config.toml
n_layer = 16
d_model = 320
n_head = 5
n_kv_head = 5
head_dim = 64
d_mlp = 1280
vocab_size = 16384
activation = "squared_relu"
norm = "layernorm"
norm_place = "pre"
norm_eps = 1e-06
positions = "rope"
rope_base = 1020.0
rope_fraction = 0.5
qk_norm = false
attn_scale = 0.125
bias = "none"
tie_embeddings = "early"
parallel_block = false
extras = ["local attention windows", "gated attention", "value embeddings", "hashed n-gram embeddings", "a smear gate", "capped logits"]
init = "uniform"
init_std_qkv = 0.0254
init_std_o = 0.0
init_std_up = 0.0254
init_std_down = 0.0
optimizer = "muon_variant"
lr = 0.0139
beta1 = 0.9
weight_decay = 0.024
lr_head = 0.0141
grad_clip = 1.0
warmup_steps = 200
schedule = "wsd"
decay_fraction = 0.848
decay_shape = "linear"
final_lr_fraction = 0.1
batch_tokens = 262144
seq_len = 2048
doc_mask = true
train_tokens = 1035000000
steps = 3949
dataset = "wikipedia_en"
Each number is 128 + 24 x the weight over its row's rms, rounded and kept within 0 to 255. Layers, rows and columns count from 0. Numbers have three digits each. The size before them is the row's rms in percent of the matrix's.

# up: layer 4 MLP up, 1280x320, rms 0.125, rows 788-807, columns 64-127
# down: layer 4 MLP down (transposed), 1280x320, rms 0.0301, rows 788-807, columns 64-127
up788 100:140121104120140141117158135131150166125130106124115127096134142151134150139129114102141136167144071127103157128122167161120151177097111097115127159143165137161142134153134118118137116141119111
down788 099:110168125185136094133113128125161179145118122095100158093122104147113130096102090107132116145129089135148153085119126135117124115157134133077156110163148106170126093091131142130108151097165105
up789 103:138110095109142100154103124135150105101143178170109160139121086123122141136108122097123099151159128108093118129107147099166095136160146159106146179161111101092143175146120114108136126145115170
down789 107:143135149126126073129134136105117128079123165178099123145131125101132133101114108111115094144156098141122148101171120159113110150146161111171197167108149123143106146133157120103119170154086151
up790 095:133127132146136114114130111127100129108141118097167105145135149153168126151139111140127150158162121111101129124141123163172152146110137165091147163167127145116075121105128173165142144126129132
down790 098:112140139113174092153168165131150134072118136084105113125156140084159117093114146134134127124122172149114143112109135089144120172096119127114124090117103115180144132106073142118146145113168136
up791 099:150067154171135137150147153130123112099160121167155096152133141119175139099128101139140185073111180145139133121136109140114160171136144144145081144158124131124109138141144152161091117137146138
down791 105:143156087157135127147142150163115131099139102143127088121121121152098094166141138096094122125166091103147149176125151155077138102128157145098115118164091148129119131087101091144141098130120116
up792 100:132084143110145102126178121130148114145097180102090142151156134172109122118141120114115089162130090112122085187113143112138100156142118134138127142133116125083134148115096107155146109130089154
down792 099:127109087151105105168142073146145105114099134150113111092164158136117103147142108141159074139145121134135138143097065096139115124141150112107102109142111143142159114126162116136133145194118137
up793 099:134125133169146151091161118136088181126156113132160094141140079131131109082153088147152129181169102123130141138123151101119104106112126092160132156177140120083142184154140134173164126128118136
down793 102:133119085092147154160134122145117119099146105136146138107132062142128101125143144163145132174126151173128101116137110094108117115152090113126117116128095107134088169121093101148121081089105138
up794 093:117149120134094155090114146155124161170148154126113177149114097114145128101127103091123118138161120127149177183177110123153117131099101173135144129149074131167133128134097078155167096132130154
down794 095:092119103119163115165125147109146112133117125122152089177121161166087160163123170095085148156095142098137162079123123114116119112151112126135121151121137115092122132161132137176132124142133093
up795 103:126143100090149142166128133136107131082136126179145102102100188142118137122116123112146158132109094060089099087162112120163113109132109119169140158161116122158139169107090117109117135134128124
down795 102:127085140139197162105143148129129108172090094129137145143171128108186130087140138108194125143120107139140113123119149117047129103119148093101155157130136132102139117113103182159134135149132111
up796 103:122129129059143135150129121108139121095111111135108142129156095139133137097161110138130168126147186132114121134108141163138148102153119060131134099111137126142062137119099171126129096124156138
down796 104:139157143114122130137172136110131092120115140134118135149142153105129125158157105092126126095168169144126108131124097116150118156142159131117072146110109177114098128129155164107106110115109134
up797 103:128101114127164148110146084117112117175091101187165092118126121109158112156127142127148131115113080126131147140113116145117107111117118132140100129116098114137106150132121125129163107120134141
down797 099:184150120134080132160092125106142152120114142111117094150149148133113136156132104131115116116135084094131106148173117110110161114126148188159147141158153106133090150170104180098137146168150144
up798 086:126085166103135158119106131131146148160140189138144135176141143122144121151144110128144173127101139133149149112135147133125090087121129081151104142148130144118118115107111126093091143145169113
down798 093:142135128168171149089109119108124169139142107174140137158101187112104122104130121087117140075117127115116126107112124144095148143168151140065139162112098087151136101114120119049101138145136102
up799 108:123124128102139113101130073104157108159145145164104129137157115143120107156122129098110105113113115118116098126104114164154148116152113138139136113154150178158111165114126115113120097132127096
down799 103:088167169100131107098132120143152140156126109120154144127127178115121123137108116166119120157142108121069142131081136149176107126171130149126127133156147186123147120165141126090148112128133107
up800 093:099129128131149132113100116109144124152092144112121114176128108186158135099145121141106130077126131124109137146149112158179130117127083139115128120156110133135136157104097129149170149143123132
down800 092:091152115141181174178140109170120113135146119114110094127145113101172168111144122106122098124119054135149143135101097077146096113141100084127151114138122144136076102146150107090127117129134106
up801 095:151104146158171139118149083149154120139135141153111105124123124152156108165152112103132106167147108115126155109099147131148134125092178104096128130103148128094125098122120141171122117141142142
down801 094:142145169125094143173128113163142136119134111119156125110085140146160157103133124084139115139162120136117137123102125140130114142098125172145156139151085074169149170147083129084133107142162166
up802 097:133146104097123106176167096097088100137173178130138173144131142116125145135119120158091122141130166098131085132158158057147111092121166115101189141168156112153108119133138154150166139084156168
down802 098:122118163135109174118156159086114103143088098126097111170174146149154163091122103158119115108139099143098171145127141136127135114110125127146144126107110176156079167094168178144122143159083084
up803 107:131108118125125139126128109149124172134157096135115140128162124129155117115091120165133161193114151091141174149124121107103111159152111128111140180114080099136097128093120122121094135111100087
down803 102:114153084160139122144119132118123147135145124106145122111123137138111106168151152173106176160148107168119144122143101141090148136133102140120134168142151112125105138118187087154161156142139122
up804 097:155107140141074132115138163134120132151107137166094112156183127147101167120106118112141148089113133106139165110095154147122137149118124127112096163124159155179126144108114150125122126147138142
down804 100:064127183116116098132095116122132179103132130089140151127121117107156139152139100126107148119130094088101114122119120135156162143126133092135124160131119156138169082137123147124105099104101160
up805 100:144126142097117134141126131113147110099107139132112113153095113165149124124115149116143117125145120151144134148089127139128110130126125112159123139111124117130138106079157124120114115131102121
down805 101:091145145112103153148107115125146140170092159125124146102159137134114132134157125149095044115172070119146113150125089111147144130158190146102138131156127099118143138118125164077132163181114116
up806 100:132148123125112105137112110109129129135108135159172119151129146129101123126110180122197154173151146115100111137099119166117110123183146154152137132107113138155152125072131132129110095102132111
down806 100:120154123128136057113168103122107141156147128111172155110140093103123164189091186107114145139128124140143140081086163162143145110144090109128117126132145073125122147117131168081161142097115115
up807 106:138154128130112156118102165126151107098112146138130106147111085114150172105107146152133100123151151139143182118126139144134132122133099154128121116114107112149143158135149133120150156146174149
down807 102:149174137134135151114121102119150165115122155154097148170179140134082117117127089167152108121142130141125134129131142129148107115146104137100127159117120122114110143113138144161062117076119111